config.yaml
n_layer: 9
vocab_size: 27886
norm_eps: 1e-06
extras: ["some layers without positions", "some layers without attention", "local attention windows", "gated attention", "exclusive self-attention", "capped logits"]
init_std_up: 0.0272
lr: 0.000491
weight_decay: 0.28
grad_clip: 1.0
final_lr_fraction: 0.1
batch_tokens: [32768, 65536, 98304]
train_tokens: 575400000
steps: 9100
Each number is 128 + 32 x the weight over its row's rms, rounded and kept within 0 to 255. Layers, rows and columns count from 0. Numbers have three digits each. The size before them is the row's rms in percent of the matrix's.

# down: layer 4 MLP down (transposed), 2560x640, rms 0.0328, rows 300-369, columns 200-239
# up: layer 4 MLP up, 2560x640, rms 0.0378, rows 301-370, columns 200-239
down300 100:160101134123125132087110079133081147133053132123193116160092176163178086130129153167056106136108128139111075163190001147
up301 115:128145147104130168110110192181113162152112118144155157123111096115181176152128177143154054077099108168144138099105132174
down301 138:121123156132146143112150115097141146133014108134107124126097106111161092107105139136154111141164134111137142137123000115
up302 102:103119099148123093149127144119141184071142084152150154081155111107155152104101171141168105147166158151099096100183104120
down302 104:126117126096072186129107168147110120126086135155120113120119104172129088174140096139166123136102131146083085088121049112
up303 097:166115050132176144109141135088155160125094139103219124135179148136138082176114123091114140096152155091212173123091155146
down303 098:126095134127098151164037154163122110095146078110093160142140070103208198045133146126075121139143153130132149149132111097
up304 097:137160112155138094165114135146134131147129157105135157113118077179062085129100175107080118075129083101126038163105164158
down304 102:131116154100113166135146119123141088088147164157141111160124148127080144130179082104127125132089097133107174149095000091
up305 102:097117115171147211111089120077115104086194112128159145136118108094046141105162090161091140165107141102213115113108118147
down305 103:138096128108157153111136160087120109122131149175166159124153087153155133119049116116138112088132126125132132186118152104
up306 101:109084131143181144139144126124149180077159111093115113106152144163146053110170145142144136099116087149130186167185147078
down306 098:156089077085078162147069148110146103133161121144108147118129112195123143114168102127109115124112105151146095100154090155
up307 101:173121059122173104147096117085124127064110160120173072088120059096109125079104121120124109119081197141195147140172120109
down307 101:164152109178139091134122119124121077126119121124111109084124089130114137166082187110143096107128100056153131113163123101
up308 096:126139122111111102138122124090115099143110076159110145169168143147141087111124146083109077132130134067120021136109179168
down308 096:146085128175116126098140199133125095140148165126125129124109089149134137194154119139107177125176092116117140110159128123
up309 110:177073149176141144098110119142179130127118122091195115096145084138099120123201196158101091170142171091194106192155154179
down309 106:138081146118124105099180142116139129131125141152180163126135145116158128167089123118209117137144083113145096140152101139
up310 095:111124148111142101089087121109156149136129073099170102125149125158134130143124107071090148134122104103126103149099122137
down310 098:150110102111079173177146143122103132129071180068169140162122164144138093150174108190103086217042082126123124088124083126
up311 105:136030157082104130166142036133128137120124152157111108150072187166159154106196142091110114116139091092146103130156149060
down311 103:073130131138148069160107135182219121165073116097091107096062134149129121097116051093134098094125176089091086040146111194
up312 089:144140099109134141129103164153096135095121155171121132125217092109118165124136098115102088123102116075085142150110141152
down312 091:155129138147178109154117113104152129078138093146149095185112147168158087099104115130107108122139161129206143142141186159
up313 096:183081207128174121112110180158155070126117112087138079087167125150127147130171190157115128149103149145178172108152124154
down313 095:132145140130147110116123159102165180135143099127136181098186128121133114146132120056128060146154125154123171169111131144
up314 100:094117125090120145195123085141159127124102170054104102140116133130101119172179152129191114102113097152111200081162136149
down314 100:152096123105134186182094123096152081104069095195149126172114122150146098070156062141167131125133150118104100187111050117
up315 094:151137136131116143135070167083130124151082099116101170056117153147149198142185102069129136110134110082152156094154119200
down315 103:149130088083140143118070107047108160148114124170087078165117157148094161125129109105136090141140110106112080135175000120
up316 114:186066134136181099142115172127119122154150118153223125144111095160135123121168142073109102131063161073157089127130109141
down316 107:174137190096125089129168108095127156127067074158159102124073088099124108127154214116165138108230071142132053136160079118
up317 099:124098079159079105131093123090097133140255087148112217130136136117148130106116168101115165169107070126160128119073157141
down317 100:150193125130125132051177099145129089120123149112128144143087098150148084168145082134114173118125158147122110163117089183
up318 107:120125114150085112074099138129166155150177122134124121147118147116110131165140153145103133117137105124129087114129173139
down318 105:190076140135206121103074139068133127099126145133059182099135159091163124168128149056098132118129190145154165138109123134
up319 091:137110165121115066095019155123166137146117173089115122150157150125094118090158137111138129076125142166051146118154140081
down319 095:112133091116123145098082131116144096192055170152111151086113069182092199160124173110137136076112154093155135093137131090
up320 096:108123114066097124128123104163117155145125092136154154111111151126104069107155110146118078097143154114165090107082111104
down320 103:093128125148195145182155150188157160140071199098086141115166089185120111144122096104166075091101153093174128159149000142
up321 093:164114116089135133107164186096175141128118138106141156119174163144135177150161124145153127118099062163149097132200132105
down321 094:118182092176168083151151121156056095105102119170107174108123164115100110094090136115124053092057180084123145090108089127
up322 101:154174133096138144138128112135095102082119144136131152052169123101119140138161110145123126129162180075185138095146117125
down322 104:119195101163147140154171096109101154155164105194090157152104202100084140156122153106133171152120166093141120114180131165
up323 098:090053071138184086169137099155135069132146147130126172130114133143078124107146160070123118150138033101098100082100158162
down323 096:140166165111157062149124138135162149183165180107118128121193050102136110108147166126187071102158142156083129138100133134
up324 106:131143102151214161153123145145133121152237087139123148109144097138188125100129115125115111136224093112152157089076143177
down324 104:142104128135120145123099117185156148149114144170164166117077113136091161118135188088164115119121122111150068122126024174
up325 103:134096133177159158119149115081134127150151101130193162116138143122067136116129132141142170181165078115164201129141146144
down325 102:141113123087067139132172135080107153121105113150078105168124171139181113131136110103104129090122072108113162153123199108
up326 099:122100094077117196136123093134190085164115125127172166133110119195165178142182050133195124134116149143167127149165134088
down326 100:129104158112112136116105112102127161165051129093139101154059132121152138134097153139122161137114069157143127142174000107
up327 100:140139157137151107145136177144032130083140105134154077137136100127133074106098108131119086081087147111151127097084130176
down327 097:078214150110155147107149134160118098109166153169160123108145109081101079144140103091142138142135102083186133138109054138
up328 105:083065164205144129112096197143107127112138094159119116159163111178139170093113132151150155113134175140126138071124170125
down328 106:104174124119120118123083113109128106143149118145106126109127166104126110053162105139122125178122175140163145095076152156
up329 094:157159121135152092162138183148139126139150168178140171158100107127124155086202177104079141130146139116117105159106167101
down329 099:104171080151113195134122105143124172146186131163163130192107162100130118134096073158115163125150115118129130165078153074
up330 093:159149142140112125086102158053137104130081117148143150121131084100133152137130144110173154110153141141136158133169143146
down330 093:120083106134121137102059115053076133163118165124153148132112058187098171193093114146159154169147121165145116171104105182
up331 101:158112177178118177129093076066103074125099113166126140118100059077179123077168121128141129089129149127142187147141148164
down331 102:208088124175089128079135105162202109108072077151094151186098147110116160106118161137121133135135189105113161160178000146
up332 099:088165097139214144115090090114144080106186116134139134134149135139081171159122144099131160174082183124145136145105147167
down332 100:162096126100145100139193178165100126070103082086167162153124134106062132178121120129109127128124130156144123121088024097
up333 098:102157099098102099117124180104107122168148124130142084143123103129173144127099084117047073090117144113113101154091136171
down333 100:095103128086147183129124109154157068150042078056162041120072144187198098147118119157098122144111120117055110129095000125
up334 099:109121094061162094139109118129083140147125129099093144134065073103169088084215180140118113109132144109145106206081114123
down334 099:114121134085148135110138144142091073144182189109138088126174123117134119106140115064152142075152100188132120038121110110
up335 101:138088111117095127125115133144125153084165138062143112160122096123124090139171136143162114092063136139195131147095176105
down335 102:130078022150095167118133159134130149151095175140054079147143109080130145104141106121142111125094144078121079122128083086
up336 102:093092133129166182134150132143089158111119173109137137080077069136113122118103110153126073124163163094205130125105107121
down336 104:142129046105110139100094055154141154132141088146115138083150174126145157119187094178134095114120088106100152119143039090
up337 104:110080156114139120174108150098188143187128181104173083139088158166138128126174179126125141091134121072144097089128105089
down337 104:127100123076146115153112175107144065113082057167100141097147134183121137130197131100091123113116101142129101123145058123
up338 103:144143061112125121142176113136073125075167106117154157173120050200086129131157110117105104127128164098130160174182146126
down338 107:139127147142141133112137101132092154141060136159123123140138083117106114118145168134138135117134116126139096122112001124
up339 116:138092114204156107133095158149105130104121098104148069148181149144203139083147124103103129136103147139108146153159098088
down339 112:039172187164139114095091082082104098154126170144108130105088184125130199143125128140149137128177145119153132184155210146
up340 108:163104137192181111101174191096152122129165151098159116142110073198115215175137136125122169118102107088160128135144122180
down340 107:141131104148144145106138154112134125116123114133124168136182191125065139186130131086123123133137079100157119091105177154
up341 096:133143155129116108073114153127093153100069146138182138179126077127144175133091136123146129116061116114117135174101126125
down341 100:109107107118100149084174182114153122118094131094124149108140188142139139099108131079086098115124113126089138184094066110
up342 120:184053138136180156144110114145107124128131097124105122167176087134144082147136159099137097114073109099210124133112151179
down342 109:108110186143166064196109123154150166129092163127120115126093111080140071101130118145148102152091149089133152136084067138
up343 095:082122123139110119107156115102142097161107155109087124116102143153124120122174171117165161110105143142196134132172124129
down343 095:155088143121165137113086110208127139091150088192152184178096070110113235121051114089105125121114147134141118141113120191
up344 097:156154119152146124137065160124137142161157081138101183080127096142167125083170164138099140100109128165088078101095156137
down344 099:182139132132143141118098129130079152152145160139113124117121090163132190144167181123128091104119146121168163146076158130
up345 056:151075176129093165123090162113154134111141105138187173118108071171116221140186119090130144055117101118193113078150134133
down345 044:099148176072110128100128136135127174152120102103119148142113095123048108163119102129215172110162148122081106135025118151
up346 101:140075123140163150123133132072130161176134129139121126083178145173152107152110159079137106084159076123136180132069152115
down346 103:122116114096101131116143099119135092165072120154121123167140171158095172146123176116074116136157123126070112141161041077
up347 105:134117181154111163109135192172082142192118097192102139082110088172169140105176091094160132141120126115100125110114133168
down347 105:078124078134129112135139108085146100107084109109141092113135135093108106125166098032123130113112167119109113070064045104
up348 099:143146130137175106103153116146123128076132160104108168148144040137118135138174111135150064076162117089153163121122123150
down348 098:149163178113125011137121118153121129130163128113080121189093084102160047157121162085073152117092164153144069123120147162
up349 095:116086096114116186112133122146097114095129096155224139116169095129101147133155134110119124081066150115100102071091158120
down349 098:121130095107116138126106142037081170120168118160171138188081123101145141097151122135108139085150117137087115077117149139
up350 101:103107115128126154177090069157186184116077135098088130108157142075179114133145174103106059073148097090208129124162143113
down350 099:134140093086184150168113125086113126123103156162062123154117111152107123090105189133115136153143138078155078152203105104
up351 102:093060111182168085172127161156122072123107068142099166176140127157128165160127183152133162142138170130152112155108137074
down351 102:137176084167074060127185104164183109152130140080124130105112132133132121166088109117095169130088147133151106123121109131
up352 108:123141061105093117101071128128118089149185087128093106104157066197110151197120070058141140144166107106113087159095169129
down352 105:153139097124129173111078156128090115121126181121142073081134113176094106140114135133162140161109093145156142138138106147
up353 099:156089120151098146114129121115191102117114098112139085118175106147138134071135141000154169145104115067100163132115109172
down353 101:132062174124096080123166031112129100090158116153117143169157131090148119156088091126190117091100168143134127046161178105
up354 100:140101113064096109127126127159122123138143123113129097135137165209141167104181174094096131119159168102115093088123129122
down354 099:126137103133136123118103071113156144092178144132127144135134105099210170086117128119072111087079107163113151183142133125
up355 100:134104051154093169100113159135139157081096140084138166070199056152070151183138140136079116047179129109103106111125104138
down355 100:105113099120135138112092160171139124151021144172129118165138169118141124133082157092094165138128135098161140134101000093
up356 098:190112105081097198064045087140106160113116156143157119088108095131170217134111124131110149161083173118083120105136138119
down356 098:121146146150111116056117110086145179128125141159140139158126130129139143153122113162140136129125178098119154130120090126
up357 100:132099069138107111124113178110135140144105174131130146107168163130130123134184113098180134151131110115139169097144167104
down357 102:156129129188129093141104157071118142048099128124170155177119106121079094100104052129126081168151172150161069082109110131
up358 090:161102144098110128101107161133201092098191150110178099122105087175152171129105184071121125117159190133165070185147171184
down358 090:139160140134144139171109114082158156108177075151062136173109095118114112080145194144107144123090153126142119100096129144
up359 106:142154150135107116123096084119105144177156112189164142125174094110130137101170153098181107071187087129106122166083158106
down359 102:170130123129127121147110101085163095075152177098119151125123130141108142106112150123146109158070143119136118096136141089
up360 095:145089134090131105179106144141105101158137099166133066078164154120132183151151181102121157134180151153091127150156144139
down360 096:136190142119112145085124146129058110113135155199141132076107158135079182186068140115110128139104168083121150131170121148
up361 058:193101099181125149139138188065103125126199071068123111134143097120085120091162148032116124092183122135163114144172136154
down361 050:114105155125177129145119159159183115122164114148169140155145152089082073114185093149082072109101144089116143125132124130
up362 095:125134123086101152157096091140060144079161118116119119166095105191069107169134115084129121115106098140133101151123211161
down362 097:108169117140098037129103099137128069159092115117134132107143086104184107130130139109149148115118165146154120091179162142
up363 101:136140105138144104159128078135061150155145103144128065123159120180096084143152161102148126091116147152142143111068125183
down363 102:144213130143150098099113131151138152126038091126097134153097125097147077134151106103156142103103152115128130105145000176
up364 103:121117108147166125114178100180159139182103126097134160078147037120130098117137161142133111153152156072158094163183142149
down364 102:102072174120058155156169107159169118167138138112118093139134110073194087086126148144101119126190070144102119117132063148
up365 106:162096110138110131151120066120112171122142077118116076120125098170117206123116088118135115081146093092143072099147147114
down365 105:099118158145084128139160111113110151108185153155164109118085129115148101091064108160176191086113084131115144192145125092
up366 100:178127105182125096117090159201091175120111173101152125114197095137080094142148100093139067129069168108125097160126151081
down366 099:138152132114156066137143115148148077102123145152126124145106091080131134112116115141109092038148121119073136126176096146
up367 097:209129195036104165148134124106094155072138133206166138168077158150199117123136089151139104170114130121111092117116109125
down367 098:107088163063136104120135121100092121133173163056130116079150145137105089134136172056131103132138144089149177144085150141
up368 099:176121132185121123141112147120176199131102164113115162113061093169133123099124133125113161095086139140134174125079162123
down368 101:144135156134070140149098079174103100066143159161122124127068155103141142073174143172099152156109113167131183154092193063
up369 106:130131114169119088089069140094093164116157096139145124118155093113161152106184178142097095130163098126143161172132137157
down369 104:121142193131126066115139077146111149147198117014135166123103116115164139123157114124110149111163083143093171106122076083
up370 102:118081076156154130123126157137067158141144104103098065105125149203249147130090133110092097002088133081131138130112132121